Part of a small language model's weights.
Size: 13 layers, 0.491M parameters.
Training: 85M tokens, 5202 steps.
Each number is 128 + 24 x the weight over its row's rms, rounded and kept within 0 to 255. Layers, rows and columns count from 0. Numbers have three digits each. The size before them is the row's rms in percent of the matrix's.

# layer 9 attention query, 64x64, rms 0.178, rows 20-63, columns 0-63
092:174139148120117117107138185140133139095157125146155093139110138136153122107118108146078080126177103105115164112124157156126149130143110128131119118205140167142113127152144128151108112120135140
089:137117140156099119161102133134172146105163115121117126118111121142174146163147147122087137124105142129138102125130154115145079132105111150168085129147151118138171145159140124103146145073167086
076:116113150127118088118122083107132105123102143097119104147146146159153149156122106113157139068120156078138123115100114087173129127161084104133114127130160097113146102104100142101128117105163126
081:130117122163137115151143112143129131119142079087144147150103195118178135122108178167138136104119154165126122085134118120137160110149136114169156113133121151168129163126126161095135100131131119
081:128167098120137177136111142105129105115156125134127110136103121093140119134155136105156161171173119107131131087064172154149159142128121143134131111093143121120174104098141140156144159159128133
098:104120112103128138098102140090114124112140109118134149157102155111080129114141128177131099156114121139137156149124119164146150149107123152180103114061129130178135078160109104103127124129117143
081:119140116094126091150139134174130097137135107128142136131097154116090166108111103075128142136164180118149128123111103141082109137090136152079105099150161115122175134145119150125158119146125122
083:126170142108138141100087129134148092120109157155094148171157181149138115125140142155141128125105129081174153160153116111103083140130105132128126133182129154133099089110120134109130104148152117
090:113147117083094156146155126116120154116093155112116156167124099149128187140116143115149099127139115153097097111115158123095115111136127123160126140155091115081155177120099151130129125114134083
090:111120166126146114163092135125139109159096150109157101110105121144151116127114097130093071122126151114118106138095129146146150147137144194081093127167099166119161139129116102145130123114159137
084:099126081132115096156118130157123136118156109162156104139129097081115108174098106118157091115091147116122168146115107147131100139156097173148115115141128133126170126108101144134135136171092109
091:130135135083084067128090100144149127140118165161161150132158110077150125130128110121127146114193133146128112139136081137094160136132124125141121163137130131108127112136120111100095162137162119
096:081157114161129157096115159183139133135129134116120130129133080132103168123167153122103147089134161121138159135139115105094125113145187163154124141076109131127129133119142149161145134145113151
089:165129151180137117127150117114132133134147164101165156101132097084135129110107152137122114147157166173147126140128135154120166091150127148173067102118125125128087140113139127150112119119151090
071:114161147149124122148152137158116133105143133161083123116129187145124110126113117184144124134128106100153186109079181139114125122153163137131126143136141146147091105143138129090148120106086132
115:094114108179153102124150166123122160112097110140152134128137142176154166122108140137074118108130173117158115124109131123079134124121164124172113085135109116131120119141097168151157123137124149
094:169139145122110108158082130112139112163156101090162111146107138123132105164133132100125131136094119151125135111145141142174100140137082135115130193162088145159121112140140130092110166144107144
096:188121118082125082127101111070131125124148126115089140154130168108136099094131117134170122177104093122132103128131124123133109140094123148139102159162123114150096153128162107135139145122099146
094:191124139128145118133113147087108098129107104106142151154127133098152096113097131117144134180106100150109085122155142086144124117090110118113133160155119163111133122150150068161115115116118116
107:151147117088129121122122110113105107149122121119076157136089142110136070143105110096158127121114086125116107133172121095173102165112110114100151176136146131148161136145170105131131141126097144
092:106128117117114119136108100143104100146128079157128184115147147124118123174121147134144123171053164131102071125145129119115101148105094175091137090144141136127129135116130126138135137117145130
104:133130103108140133127087120127120102152120130125123114120102146146123089169088146113169112090110153127102082143135152093142123163112118146093147123136125103160121162129132091153134171168064115
112:078129139163138114111135167077160156078114167128155110114156118152150138129147150122089133102153157122140119154089121169126142151150146124127160124141114137101147103072112115140110122137154104
104:073138131134144132117116123094133167120147128079153112123120128122137158110151155086094131131102156140132123145064096170129170147160120136132134090127095134137123128100098139172102142129125089
142:145107145140135130096105169110165167086143146115101138126150143160104150125134184137095153124145130154170121173133099122113119137115140122117142091127090168098125122111112111145105112181137097
125:103131141164121125118168132143144131114154125171136132103127162080107188112163123124141124128110128122102177158099107166135131091166122148145164078084140149145148110129122127139125127135148092
112:159141115143143126134140136163091162124100107121128146063130152147169090125111100085126142099110090115120093132121151119129113152107076117086125153141162134149109131170124090120154130107131139
096:083111147134158123098132126099146155115098116148168094104108172148117129123173152115132144101168173157186151138144108109129140148145074090118136125122119154114137130138090150130135137154136132
077:099100189150141150128091182127137143112151112135154106140133128141146168138146145139106114107166125153164136111102118143155113102115182107150136149140155111108114135104116155090097117123159171
125:065116134159163119124118160130139143103135150137134132113151102168092161128149157157095136103135147149135162152135107146125141100154143117161120091096115141114113107119115155168113107164181098
090:121122135131113156134128141180123106117103119113108137139100116100152153148094138161113120180120128108112117104147141090166096154081097163145164088142150104121101143132154101132148123090163162
102:118151107113169142172102099137132114149122134115110115146166109129144102136136159149115141078138145115078140130157162106116084172129124147110067103126156130132144163168093142110150136138142126
109:111114134105146075111123131083145150123115122137104170106137119170127156105130165106116127177121102175110105137116129168142150099141149107089120091116122137137157127147136134144172085170118113
088:164129147149108130127118133133139114096140114080095091119124141104134093135148139131095140123083099154104119126089095130134155105145129123148126193150092055125105149106144129149154150148113125
090:108114126087163119095099138085138123126083116151124100134128140109158151115136145136089135102188110111097171123130163190126096166133098125160143136106136133124146148126136152129131092111147111
095:144125136136166120095131118120105137148146116109150118125157151163138127159100119098100109079125087097186150126132146169096075117104135129140109121089120139127128115157087138114167161143092133
085:154107098139110163135140122098130139157111146136177117122143079111122132117134114154096110149132122128111144075146176136130162138142081115181114104095165090126164119136111120108116159103145154
092:068111132118165122121112158126159153168131092154179119123133165126099139145150126096133129055129165146105119107143145156173132129165172133105112111143119105141124116117109133120127115130153126
099:114128127145182099099113123101101127131126133153141138120160152107143127125090114108106131145157108136152101148139137095162140120113084068091155140180153097133146144114088126101161140123158156
080:135096113149111154129144132157133134168128113159070135107141134110081178156115159137137144096119146103137129112112103118106109182096145170112154088121126111114088144131154122177122149120126125
094:057150096152083168163186141163141113118128152158126140112154154127122129158167141131107076122137123117146136119153126111141152124129090162110165131127106149131112147115152115110127152144145138
093:185117149115149104164124111107112143093142137104115124167178161136124104147093179124153135122118118139139150137130131114104121107150190095137099152176130147124142140150110130168138094122144126
082:098119125132156140124082134106154153152113129149190119121123115133164115098161146132179164118114118138160086136133115153127154126130093083088143118148132152123132179101102136120113157161120151
098:174102132129103150158108122156110115164125149075120146133121175128154124114123134117131119076152140149119144126162126129098116197098147098118131134094131136098150159101105139125073125127121108
# layer 9 attention key, 64x64, rms 0.17, rows 20-63, columns 0-63
092:124115132092100137185104147149142120108103122125149178099118141105178112143137114150105098175079117100139162110092136100134136124134115108195148109151133105118096128150133149123122126131114143
087:102115131082127083126124127146122115084183099072125135114124107099115154157157116122135107131133122106133088119164151182135131132139129182115133113155124097155125163127128111133129080135106140
073:122104127160153083113125165145110145115131126123129108183084109101081145095127096150161096100108141131104103144098105103175142137156129134125119117153125158119121116137121162140143156164084145
083:148085139108185137135078149162125160102139135139112148131113158133131101131115140126135147089106124078113127094119138129100146140137116106074152088114064104139123144134081143120137118125114115
088:087091156112174133086134130086117130128150143120130123152089119137148171121144123112121132146171079164112159153115117123145117089126096112134135160117120135121175140096126156165079141114123136
081:148118149093165135140120098098137106110134120121155120087127128095121134158094139081123163170123140084149147143135166100097127132113201146121139135137095093110128121118118135165150126091106127
084:159111159096112158134063156117111145141119141124119175157119117118153154125096111119125119124142119135122093133096170147110147149086120144138111127099155119094098131073158137163097117136142092
075:167118106128123183109170158121139133111135123147138117148150134111104150164142144114125086134090116110104125147144144088162158156129113106117140130113161153157160137167138157105070169141133154
096:170121143117083131110206150120122110096100118147160126117129097082128121168109122166128105123153120104135140112140147077105116130115108139157096153147118151116115166125110166112128131127155150
098:178130155120150089162183099129131124103118167145126177094118130139117135119162118097145107190111154120116162108135134105166114125147114128153159077124146112131112150114106152128150118118132137
088:135151127118108167120163140121134119105142149126115106143129141156144139108096103108114116168175133068120161146103129149107134093120112135094101144120187113114105123085148101098185128120108110
080:177128138161100079136137102130149095115182108133152137136070107120164108120138117115110153146104161162148124143135166139140119081120128133147141125115143126123082147112132138095156136077147131
107:140118095152148169098117137149142133141093123143160126135119132141126138163136140122123159096126149141136139143136103104076090137120156142152071143112130162146157136101111143195115138154071143
086:146100115154137119146173175130152140109135160135147095147111080175092133099131117144108139121128162162139146136104182139093118101147131152126108109151128153159138109123111116157108103169114091
079:133119160164101180129160137145089095141178120115115096138128186101139126111131148095124142133131125094109131101142141085108110155105096115110141152152102125097141106132118143139113129112102070
108:088105108157133157106165151141168157135134132128182122151134121205137162120089136169112142101138162174143152159102151159119104112131142147150114127099115126153128120131126152138108128120131121
103:133102110117094150171136109128118118105164138098090116126120118081125135175160117100145109125134121142122100125165154092170113146110121135069148145139146145122143170145145121111076139127093158
107:142112102087124105116118134135076130100108136162099141106106134083103079119171123157177092144136078109114112116132156112139153136126123116115134152154139131114156140109161116103131141126073155
093:150139093131123083134122072112121108163100114120081145108141155140122099159146110112141132121158099137064113094136118115136131149144129117117148168139109133153147112143161068132162127112125162
107:164129126116124142155140092158095086136135141098085126149104151093112081151140144127170109112156121105082156114168111102132130164111108119088157113151123147111143132129168113149130149141106095
088:140132100103110073117135081177145099134137126097129144092150134114119085175101137129176148095125165139095129163114117136153124148131118150122182160121156129145126155109111140152118148116140114
112:173136107128119101139102124147138124162103130132133137154127123101099094103129130145130112085067142120102164136145153115149148162112114130096092151112122122127185177100145086084128141133103132
116:106130125128144101108146169105151139070135144133159134135150111098147134103129149160090144170119119121187092111076141169128140091170122128172124122123126107129123097126116135107136098136146156
090:130152135166153095113121165119110122072112108147157119144110142083104153170142115126098100151137135103139122121094165118134158159145120119127103119145166107140148114151147177136095117076147106
105:111103162129180097111103144084138157094140111128131128131156117182107140109143135110118177165112102141162106171107121150116102069134151110123108100134119126117128118146143148149141092131135095
071:138141130147153110099165129128135117139125133119139125130109135119070197112152112076105144133144133149106103149103097155158079176126128116124138109151125123172127113096164154151111158101124114
085:151154108105074182127115129127146132129132128100120119123122121145136122108097155100148064146091149147125140116163142140108116135088123119134146181103117157134114125114170110121091167097168122
122:085097147140181146107111145094145152134151154103124127137164093109106157122168139104099125106124134137177159132154151138110144102158166124122137107122167121116148137087129187134107126133155127
120:104072134148138136151122162115165154117154131145137117105142098174110136089115134149111091115128149147169127146136078141133145113163148070131119128122143140089145136092141140140096154167152120
100:144102133127195109137139166120153134095143126142128120107147112125114138106121127119090121130134138165158114158151104136099132078142135108140093108125128117100127148127113150133157079095197175
108:119151124126070132091160106174110122146077134127167159109112119112134111177119109121122116155138116073081132090124136080130135137104104163120149136110098134166115122103141113131131102127132126
085:133133118124104131167111157141136148151133134118095164189126098114141114115111144141071099160123139120132170109156153148120157092162167116100112147121121138133131170135136138104153090175156144
090:142138137111159126144112098134096154115113115100075108158134151109125111140157102131133110086152067143112173129116165075164129138110117115128099164112124141140136158135121123153134086129173148
118:164145103127124142109139082139143066131103086144137138116105168133154125140097119068155104132106112118094094133110130139110101122122138140117124139140104140142151161179149125138179129086126144
103:181101114112129152169159130136097130105163091084132149117194135149116118128137124148116103142106110138122149144144120089118176126129108145149138147093108120123154119175098133120165119114121088
102:079120143126126108114110168155134082105133136139135113096172158098166105140139136108169154113148144137150163119116110158132139151130111140179141101125166096135093092098120145163129141097148137
117:121126130141118134099114143098148178140095128111187122090133103124139130082089161091144149134123132150161142117098133131177150151132131116120181124100122128089138122084124130131111127082157110
104:111130149153090149141147100050110095125155094129141155065090152122109124125096132123144100161119156143125121135088111145129130102106140122172153127144134117142093129112113127144147162127108101
082:130096137116106181128120118110117103104116097149120102107118144088143156156131137166217100150114114136123112129126145127147170133133106139116154087090106137086131119093148137154141143130111132
090:082127158159140141104139134106127152133140133139156141153128147141119130145142154123100132100118158085125136104140109111089140142148163158177125106153185109147108090113111090165102103176143107
100:160114129162097127141131156112178102120075130136135141095121165132092142139123124137184156152089146113128101128160122101142140131104082127116137110124100121122154180118132100074111119114140145
094:133139144152169143120090124147132128107128139133127146142123141145141103122112127154119175134095110143083149124101160181131137164143107197102111143124078108173164130124098168139129101132130112
105:146114116128100166135148093122097114139103134150159140111142185111099146092137124108159163143103122151112092130159140139125090070088134116119151148113126129138134121169105121118116170077108113
100:113144166114160133153121124135135106172097157097081149170172097144151120095122138114095144137154152135112122123143123158131132089160176130137122172128125121129127107123151179134100123169103136
# layer 9 attention value, 64x64, rms 0.166, rows 0-62, columns 0-63
100:120102117158085149184093125136123109105146110122135142141156093060096125167120159102111148119076123134147130128140132106117110116144145137132140129145147106142126144163154098124178116084119109
092:115146165125172145128152125111095134143099117097109150086133132090110156110135131101130140170148156089134104145122121113108146138155113110132095133128148118143147159149165157141095120188133188
091:166119076117119149128110131127149146130125107116138104137110105122112158115164083113150097193129117111094175128108166158103150140087128112122125103132086113110140152076143135120120136151158113
101:145144153131150123115171123121149128139149152116130085173096106098093132152164151149173169104118118132134152093100137120118110107126153157128165095147129153137069127132142100149101090142109138
099:111109129097109127136120089116098114145106137141141154111113140126171111115120148089115118137100131142149134136090094130078125108124136070106175085180099098137097125122088115086119135143134118
107:100068120144144100131134138129126105140143199138117164107131130153100125128107085128087118110082110157103111133136136126127124101128101148077126109159101091113106145109095127150101155109131115
103:140138133177145118068137151140099147085158117113128126154085149126063117143152115123092137133120145115138112096120104136130084121149113131161128131096153095133080135112153155125116143146086130
094:134137132101138113164122127151115127135173063111129141125134163145138089089105139119148144128115123138147122130126120124096147127162131168135156110182137151133100117121107115047174130130130094
093:134153116114118139124159156136129125122175121134159095140107140100092135108118133158140140086091149119124081141141120170175120136167110135099126143155115101128087136112068117128121101170091145
112:106112130121100147110118126108142135150143163092161094123102052137107122128115146159099081098075108099139128154148131127151151110101141160159075139131121123167144138157142135117109127140137130
102:116146118154137155152148137096114142145133114101145131129092078159134103091107169120119158176124126135144171098093133104125137127151150145164164108100134167123126139156142137111114128166096181
092:126124156122078121112160153140154073107108094129121134123098095134089126157107138157126139111166106114116116076162134148088113096098111112157127110144142096094114132124121147145141083145096125
102:110075140139147123116126146111113124139133175145127099111137124115169140159128107120123103133159116151095143130145130136124162125119126091108088153098107148071168112153152078139174121147095161
101:125107062071146148128148141157140139115122128124124116096154118140150124111133138096106128147108103144118128109099134145117169131143133150096143154120139123099116108162100188096143163145116068
093:114116116167130114109133134141129144127140158142157169092118106114119140145136163084145137132133105148119093165130118119111111119112115163127085163164111100129124087108060124157111172167099135
099:140169123150118108141167135143148106114148132112131182127136133131116126112183078179138097126129145108163123111149158153139124130077148146111172110130123095145091170139133145116169104120126136
091:094113134142087102096130107111122126147122134170139094118129105110143139097116107093152180126127113190112148121145079097137159115129096125092117140137087169112139092126136141140119116080133130
105:141108121099129134132074136094139131117160144157124174157100135113170164096184122115113157101134101127113149123114121119126103080120084137098149133093144150113146153106106152152132123093145104
092:122066102105106104082157108108150140105076146158124161183140094125134120149179134121131160130160092133124120146100124119143144138135132145133147125102072134114118145136157105131123162130114121
102:113092160139141122089124127170135115104158157093114112156112098097142150076120131135118131153115104198112138129156139129146144073121118136150094115099137131119101111118104148118118184117112135
111:125142143146152082109155151126133124122098101113131138091105135113140119112129119147136113121204134110115103167123149106142119138136153184118155096102159089125113173144127180147136150110104110
096:128155141146140143120124144123088121123120071133127112164116138151145157129148107170133133111160114135136098116097153122110110096099125065122147169127150122091167182151144131184107117115126128
097:141150109109128104144162129146132115121157136159148134131171167122095124137138118137100126137119104126130152082143116143145146134133132132103163103178166098166060132094164090091154119146126151
095:105106163139123141127125145121123073173126125101088098116122106095158136128137136073112101135139150162096201158106137107135132146125135104128075143115123138085144147127106126148106129112134116
106:106120126155134184135117121128126108146105154124090118063126110159146111120129138081144089155146142102137108129128086110118131144169126113098153130162158148082110141130138161082107139125130163
099:128143173141161158107127146119128119152074132132163133146116125161172137137149145157143125158140109141089140132106126113084139103099143145125129142080084154161144121124137142116125147168129194
111:146122101109141145110153124117132152150149139164098157113118084092090098138124157102104085158151110143123147180148121125169155120126162112105120099108112173123152099138123118074129105125146110
093:137123127132129173156119143143086133105157120190146076103111125169128106145131093144151145094119185083128152112133134139148138142143121110115144136142139103152144177107122104168114130149119157
110:131152129157129140170114133126111173106127159147120114128134143133106122138097159187109120167122124095119103113139108143101135143155141146109152121182123104130088118163163158139185105117109085
100:111170134143120150121133144113076145129120109101154091123121134168091153090114107146157155139123150095130166099110123138143177135129114146161140138167172133133126160140141111135070118120102093
102:137103096125123101123132126161109159134155176166140100128147104129147130111164115110128069113140108146120106122110085127135123114167115127123216106110128111129129082155127110102145128150111134
095:128126119141070091148120123101116113129126125143161139151109186131126102105127159144141135123105144153135146149139126148141110133133175152127163136096137139146132087114173150059143087109165119
099:120104148123112139188111135123151103109123126108138161103153219146126130098165111105136117113135110132126083149155141107158108154129138117109159137147106105138143144175101148127141158119099129
097:110110135144160105128150121112142126142108100168121158123124138117181115151092104140134132133097147155101129111128101145134102129119119110083101087176131126148081174109157096093087110128143094
101:148123105090109154151129133123157125128119069094130099099114159154125154087148105124106136099105119134133077119121168136136140092112109103149122125124152135115110166134102056144152095133140119
104:157130161121154135171134124133119126171123107110107156178126152117139151095139157168160193100111123117138184132108119161159156127124117121108130134154139090131106122151111103158132148125134088
090:111175110129141117141168122118107125098119153150129167130109127131093136116203100099126154132143077126145116118122122093127092142123158107118102145131095119144121152092137122153159146097134072
121:128125101124123116158088123092121138134121118152161142151096116159096121079136088128108107138074142133119094115148166176097142102116164111147123113086111120138125141136170089084113133120114120
095:128140122148143125142156142133148090113147132159108151105114182170135126110105111139140098165135103172126127120143103137104154120117147099146163116148096099158107130108155161136151125147111048
113:148097172150084081086094148139134135115091095104130124097153141130135088114134148186160133124099160123114129119103129120099126136116143161130146101152126121135135113134136145106169116121153073
098:142158148143094131161101158146111128129136126134089114111146124152150122098134113154095052128147155091141187148128089136110144145128121127085104154106162094104107134124126118114131150115102099
106:141112129148138130120163126114125123130076134129076158142145142150116138128148153127118140150134121091088086161094118091126111127144123110086088153118174154135185118146137113174127106139094103
100:145119141140110140094143149120102124092164142143096133146144121083111124158090122117120101071088159120130132140107138136144127134159140158130071105124191123127117129121084150124099130088141099
095:150140114125140164123133115137128109127132075125113070096138158091117135141091104081080157129111138145119086150136137159153118122123148082094141107125104121123126105095150092141106131177132132
094:104120139103183143112102100131118122101148182171126184178130108146133130130155097143136094146084114130126100091130132127120143099121126121121131107136094153097153139149123117116114181104102118
099:101128106121096132098155114127125154096131129163107188157142162117141138109132076111099141110071116105146126091137133103119126094147141114117129158171125136105097158134180117101141131106135106
085:098131148136129099138113154086095122086119128155121072161124117096122106124145104114134109099125141143099097095130116128115105159124180166093119124168091119115134143119158178105126095108117113
101:116117122117124131170162138140136139139160135158130149066140139106139114164129097136115144152152157138122078131142147122185117146122118153122108122146125079132167118117110099131114067156149085
106:158113115154111118112175122115128107110139088162099199137148159141105129099138080122111135129139133105128095097174119151099156111116116126126106167154100142155110113131076132121156134118116122
107:129112124146139104119165111126128128124095135194118178043142123097138127169139160132146072119144129136125143143128105127111122152143120125128141118109099185154117135141149157113135119123121097
094:163110112111124125150119134094141112129170181075165135165130119125095138130119138126123126129132137165139162070126109133110183110137159130158120146165105144163158119136130116162136161160109144
109:140131123150149150174063117140091141112125146124177086109147115097120136121129114133143132135141146117141125115120160093161100139082138114095133117150107114122133160105180146105106128136176085
104:138135109169130092145127147119124124096148138171129115144168156124184144076130136145144130134152158102129189136153146108115138177133125166125128136119070160109139127130104102093117116144122123
078:153121142151124093120107112113132113120129074130159108151119127100117120139080133153105120130132107159117084122098108107122175110158078120164105141082094130148155143136127114108154119146115186
104:161102139139082128134121132153147141128118085140114155087154112129143157161118112116139161076109152115125094128158114092095116155132110138148127158123112163144136083151091159150108115170130091
095:125124110101151130145133129166163136082132069115140146193115155138141099144099149170148117100127166132109133157127110139174142112131084112163086118138143114141144138132111134123134101155132097
119:107109116093116129160110125130134145152197145170144175101137142175104110102127105136107138135088120115131106167135125138136116144129105124158115143136102108147124130114136059125110123187136112
108:127102162117111092133144130161117141092125173133134130120145125148094102118097175095163139084121113107148153117132131090161128147146156127139071101140114160161139138095112083133144146100139105
094:089129126140128117119096124127105126169112146147072172132121146131148149143128129098152114114118142156129117095153124113165081117118154108099153112177162132109109119138080143064104145110145119
092:118143114125128162124128127133167120133150124122100160162108129143176134097129139069084088133120124151123137125137120142112166112144157136084172118153098171094100146136158105153147164138112094
103:137115136143144101120099121093090142137140112121140169102115087121119092136117186138095086127127107123122108139114154197120139142099141130113086119126122126168134096094099115099157145157157124
105:122102142137147146117143105112132126101119115175099075104129153168160127127117108175163173172129146140107105115149117106133114118132154156162119114155137167143174113118076120109135123159125146
088:130119125138152116137134139121114118090119174126122059133120114138110096075158115120097132164167083120139135081114170108180134111114102143117104125105129099135113133078154111112143131115133137
# layer 9 attention output (transposed), 64x64, rms 0.162, rows 0-62, columns 0-63
095:116113134108142103102139146160088130142122125169141163138117101116155128131089122124098170085068127111150151125070128149124136142124107136133153127152150115147091139189110091160149131126140131
090:133132141125137096133145102128093133127118122116109093133121123123079133130146149129135108094181141161161125120115094115132081134105143119168092180139121145153114134153137096164067090165139132
092:102116119131080130123139142128196136132158137107068119129116183089159160106170142131113134142149140121107136112159128076134141134126125155141124094110079134109147128117164126153120102111121125
097:138166118141137120117131120127145135165134148128113184127112100108100145120130147114102162127134082135113135138096109150097126120138159167120129127146141152160149140031140145110130128144166171
096:108067139145064115177137078101123104129166155149146135125131135133096131123111130109124140150112146145163103106117188132148136154137103158125104153142127174150124130158112116138150101130132127
103:132078118142127147126119077144136152110126105162087138112137122139127153123120110101160120137154121119118129120130151088135189115157067133106145147155120101073153125166144114083132126149122101
104:119142109146126139134155087156150116100111126090123132093158093114119114108129137108132121157119112173129182105118081149140109128147150122125121112123109080140129165132120090119107171148107195
091:146147173147131129111178119133139113106128142142169117128115146137140137174105131130110138136131142135137131143118200192156118111124109127123098142134129143198097111115110118100171107116123161
085:136174090103120133113126113151137151128076143110142139076116110178113134163130126095101065152110143131139121096121128170106145130170128103119107120108125120161124141093175143128121106131146131
104:160114079088129118107105148164142181107146128143131099117117120122139090127159120094105108110131085121155109166110100122131134104129096192109111137134128120111105169107127144139148136109142082
096:160154080157131113127168100109160158124123148102169151144093124096120109124092162145135107106143105123131158163089126119129088114076149170148101152141115163126129167107117123117125139141120130
094:082119073159143123199159142139143118167150117154111134151128143168142092132138110122148136139118122149089119131095099168085150133131111100097146122132124123135119141096154128133118143125140180
108:150082099087126152124127135125090122125119136157117129132095118090128105134139153153166130110138109138105116137155122095089162171120126060128141116126121145053148128164135135129112123107125100
098:126130122107133113110146167160171129117126179132135085136155141128128135116104115125168088161140136124100113134114177150160135163117137136150113088163109109094158111143137120088160092109134084
087:131085104104129163104095123137092171125111106128129150086148171124097130138097143133141070119159136150113109074075102137140109117161109153110131134141103130088151118127113100140153125124130121
094:154152124119131111183114117154171145127121105131125148177139122144123173132128116124091151133154135114150139130149119166099126126115144156123151115111136083200073124134141121105156107108124170
091:141114123151119147101130166103119123146165141128137162104151094119094130139128118138178114109142117118120119145110169107130137120146085084132180129100109180066131135122147133152099134113110083
100:108118149149118092106092103133163122166145120095108174169144117124119140084152087164120108129107131149094152136133120136174145110141121093110135131119122122048151106136142128127157110136139119
087:090078112109125122117089146118166128098153149132106133140153122096121158135076097141143138097130083146120105111135139126153121151110175132096124124133122121071166143095148125146128133161093097
102:111081103120100117080159101144167139130109113144139131112124125102138139104172147117181138136160129150131103147092101129142147115134093082123169145127102103067129141100134124112152148136107106
104:100181118150161138131130105132144117096111114094129106156111110166060137140118122134142141083139127143101111120119095151111125119086133173110134138122107078139122091114119123096138140087092146
101:089149095156105108137109110157048081167127126121108123169129116134115134088130175162123103134113105113129157124147102124121111130115137093114153119092140120112118120149128163131102117133120173
095:144139165144144153163157123135159134133091145166127147122136102136150159145141110153100124127122150150136120126174173130111143165159124144145137111164135118217099151123134103126153119155125158
096:119117136128098113133162133119108139145175113112103139116097135122108110124165184100128129099109135123096088135097102084115135124100102082158149140129138114066156118151138136112112156108129078
099:130094144149126121183157122119120126116110172069111104128120110113102130141123123093162116124147174090129103155131175130110092087103121141115120130152148141097165128155118075126111130114149146
100:145111099135102128116090086097124137110138095122162106156092143114125141137137149181151094140151113187091097111150104104132108103100133167154154132145132166121133133096137145122086142110149124
102:156116168128137084158137147104164108117131131133126108123129143089136113182125143128130132088130119117185126135146105126121141156129116138136102098125105152075162150129149106124188149124136069
088:144155102175128185134118108112080108101110142104144117107089122129140129090141139113075102110110139094128158114148158121107170126170169120124121141098146124159116140158162126128097133107138137
107:149145105107145120096137114132105104122114180186135121147148093141124111172134121143156149119142162112121175112138144147134158151127128199113122089128122113168138130158107110135099154119155160
100:165173100178127131089181153144082138137135157112124138109107108154116124085143164150112094129150100107129142139147131137152121118135136165126117145111115118194118128128157133149105128116107167
094:145086118104132163146114123125140074102108192092145166103133098090128142129120126150189138136106119128115123125154128170124149149140144157097131110130118144133134142165112121108166095130139090
091:172141144105098093144149156084157101116143093112169138133110120184136145163118083142110144125076115126130150132145148134137099125151105156129136114114115132131069132099090113124134167125122132
098:101111136114120130158119078125155092102106122140091121125091134134137117114153116139099106158136153148153135129154108114159128183127117155102147084116121155172065106128136120117117160177119138
100:141123120160138076098142157131095118156118103104085166128120117139100095148150119115123096127096078141143122154146073085101125130103147175107138146129118128168141159140143155125129101117138109
112:113159102137149118126144129107189125099130146155147112145152075107139113146102101145106132115152116182138139127092101077156158127146135163114136134116130165116109116099092138137118122108123186
100:113116091102140107130148073154109161122132130139119101139136148134109104171156060151096111109114112139171132134122079140110123118145136130164126146112092166092122130150118157119145137166161138
092:142129150122115139109148183138142131133086111156086122132131173091135186107107106104093119155135144124131134113148132117136167156104095143147151095095117116080090148113141115140126114136171153
114:154184136165102120115132129125130140134138142189115111118108088089134134100129137133150098139135119142086158131126107068098164127144112125098152163148153168142145100091153138138142148105119145
104:093115155127113080103148142108125100148129115145127128140124156088149104096118140138146117174108142122157133122151088054144140121162110114144144077141102157130121131157141163138119080138152129
118:091122124173139084084079095136066115157137146114192127102136126133104089142144117137113144115119109156110105123148155113136149116138138141131177130129135126167117136176155117125129139140131119
100:130133164101191119146101133122141121127124137164104114126143150117139113134126151126152111099101086123080124110146134151140118096186111116151170156131140148089092127139118089129102126188109123
098:123149135124105128157189124131158104111143129122125155104139143132137123116124097118078108133119120139122075051122120134130141119124179137124176124105120119159133157163133102082101126168136131
100:112103121091165143161100121138079169148120127120124133146141116169111154143143128124161152082130115105095118107164142171079118097128163148100152100109162102149152138095112124121114112127144108
091:113145113128126098114145162142102111139143143136096170125162091142135145142103138183112106116136112141170170083082100137155103161121109131073112113117130133115106132104127146101111078121121145
096:132134117083078127133157104102160165155112146125087103155095142106139172083157110122134122164147139118075122151150124092096139124129129127131095162143144102138114107112160091123126102110138124
108:135153095110107119113158150127147134127106140141095118131144141093157164086135125111093133101118128113137121173161155088103134117121131162093161135118190144111066125096137132110137108101162128
096:090114130159138131135091125151078131164099144146102150102100152140106180118135123101126088160095103112113114131150119152127102167111140151116180111111136086123141136137159134143132096087116108
097:120094158142136127131114131173111099144134102149122148158137161137108088161145170118145110118136143155171107102123114081136121133108123152083142189072144130152142156115095116139113110106123133
115:113183159117093126134151136114147136098118132163123167163143164068115110118159129166123149095113161100110131151152118118113169146165129155111160132108139129166109104138133155114123106141155105
104:154094167152125113114175134114098140158139088075126162106107166120120121106153104093118160149115155125147134123140144142117125133134116158100142125157091116198125146104146107145112111148109100
100:102123134092120119107126130111150122081151135145161119126112117139130136131106124164164119146177170145128116162148120110084108110153096149139111151136102147105196088142145143114173147111159103
119:153115130143151121111101136176038138150083140130112103107143122136141131142090149126128103145132118166128129134117122113120088164081093147140127163149151130115098117101119096143159108142115138
111:135179170137163105149127147160122149136137113133164115129108168148127121119133125131123125142101128145133087165163133194130119137142108121131137194133157126156106124151113170144144092164099132
075:116142129162107103086128114115148131064165129134131155108111099115121175172121141139148144157116173110110147136089123137126100116120153150126136129153127124158143140186127150099081099127114157
110:127148166147108132122134120133079135098113143148172136135127098140098071115166116135081157099137147115178115111156146142131086144150140177103137134120107110170129113155099118126104111145107125
098:145124100133160110137131104114118124135130126102144130141120119145114089160118147137137153121083157116101107097151100075139131120164160182120121138125144164155166147186123162102120120134148183
121:132141173122122101111143135150159111097160101152125105140124105132100109098157144129127104101142139115146149129142100050139131124120108128107132213126159154148120157107119120146121145142144167
107:102092117127171132098111172129104107119125096109159099136135126179094161130106076093112122130150143111113124131182158140094145123093113121113132158114124155154125107131144131130114123179164136
098:115114119130130162154111134121080138152080155130058144150124149139153125094167097094129143109125070127149137150133118117112133132093122128134102130132131125142111113093104144115117156117123057
101:101140131113096082132190147060191100150137142125128100172105141118156122111110114155119119148146088128135099138138133115129102151150122140102124119143121162081103119115146150119145120129144134
113:110108182159141092108096116119111144133144137124120135135170143115112139130124110153151160124135124087080162111096115131091154156086124083121147173134104115160166141088132131136133168150139126
106:083187114135120152112145141158103096132158128131142151140117150142120077113128132129122132131110121135126096136130107122130147107124153106142108141146138059197157106164138149147103092098103137
093:090121119157168147135130157140189099159110112134123115130159138100147162168081144121162086129123149117082124130115146136122153111089104084165122139123150122120087132105138104131145110125148141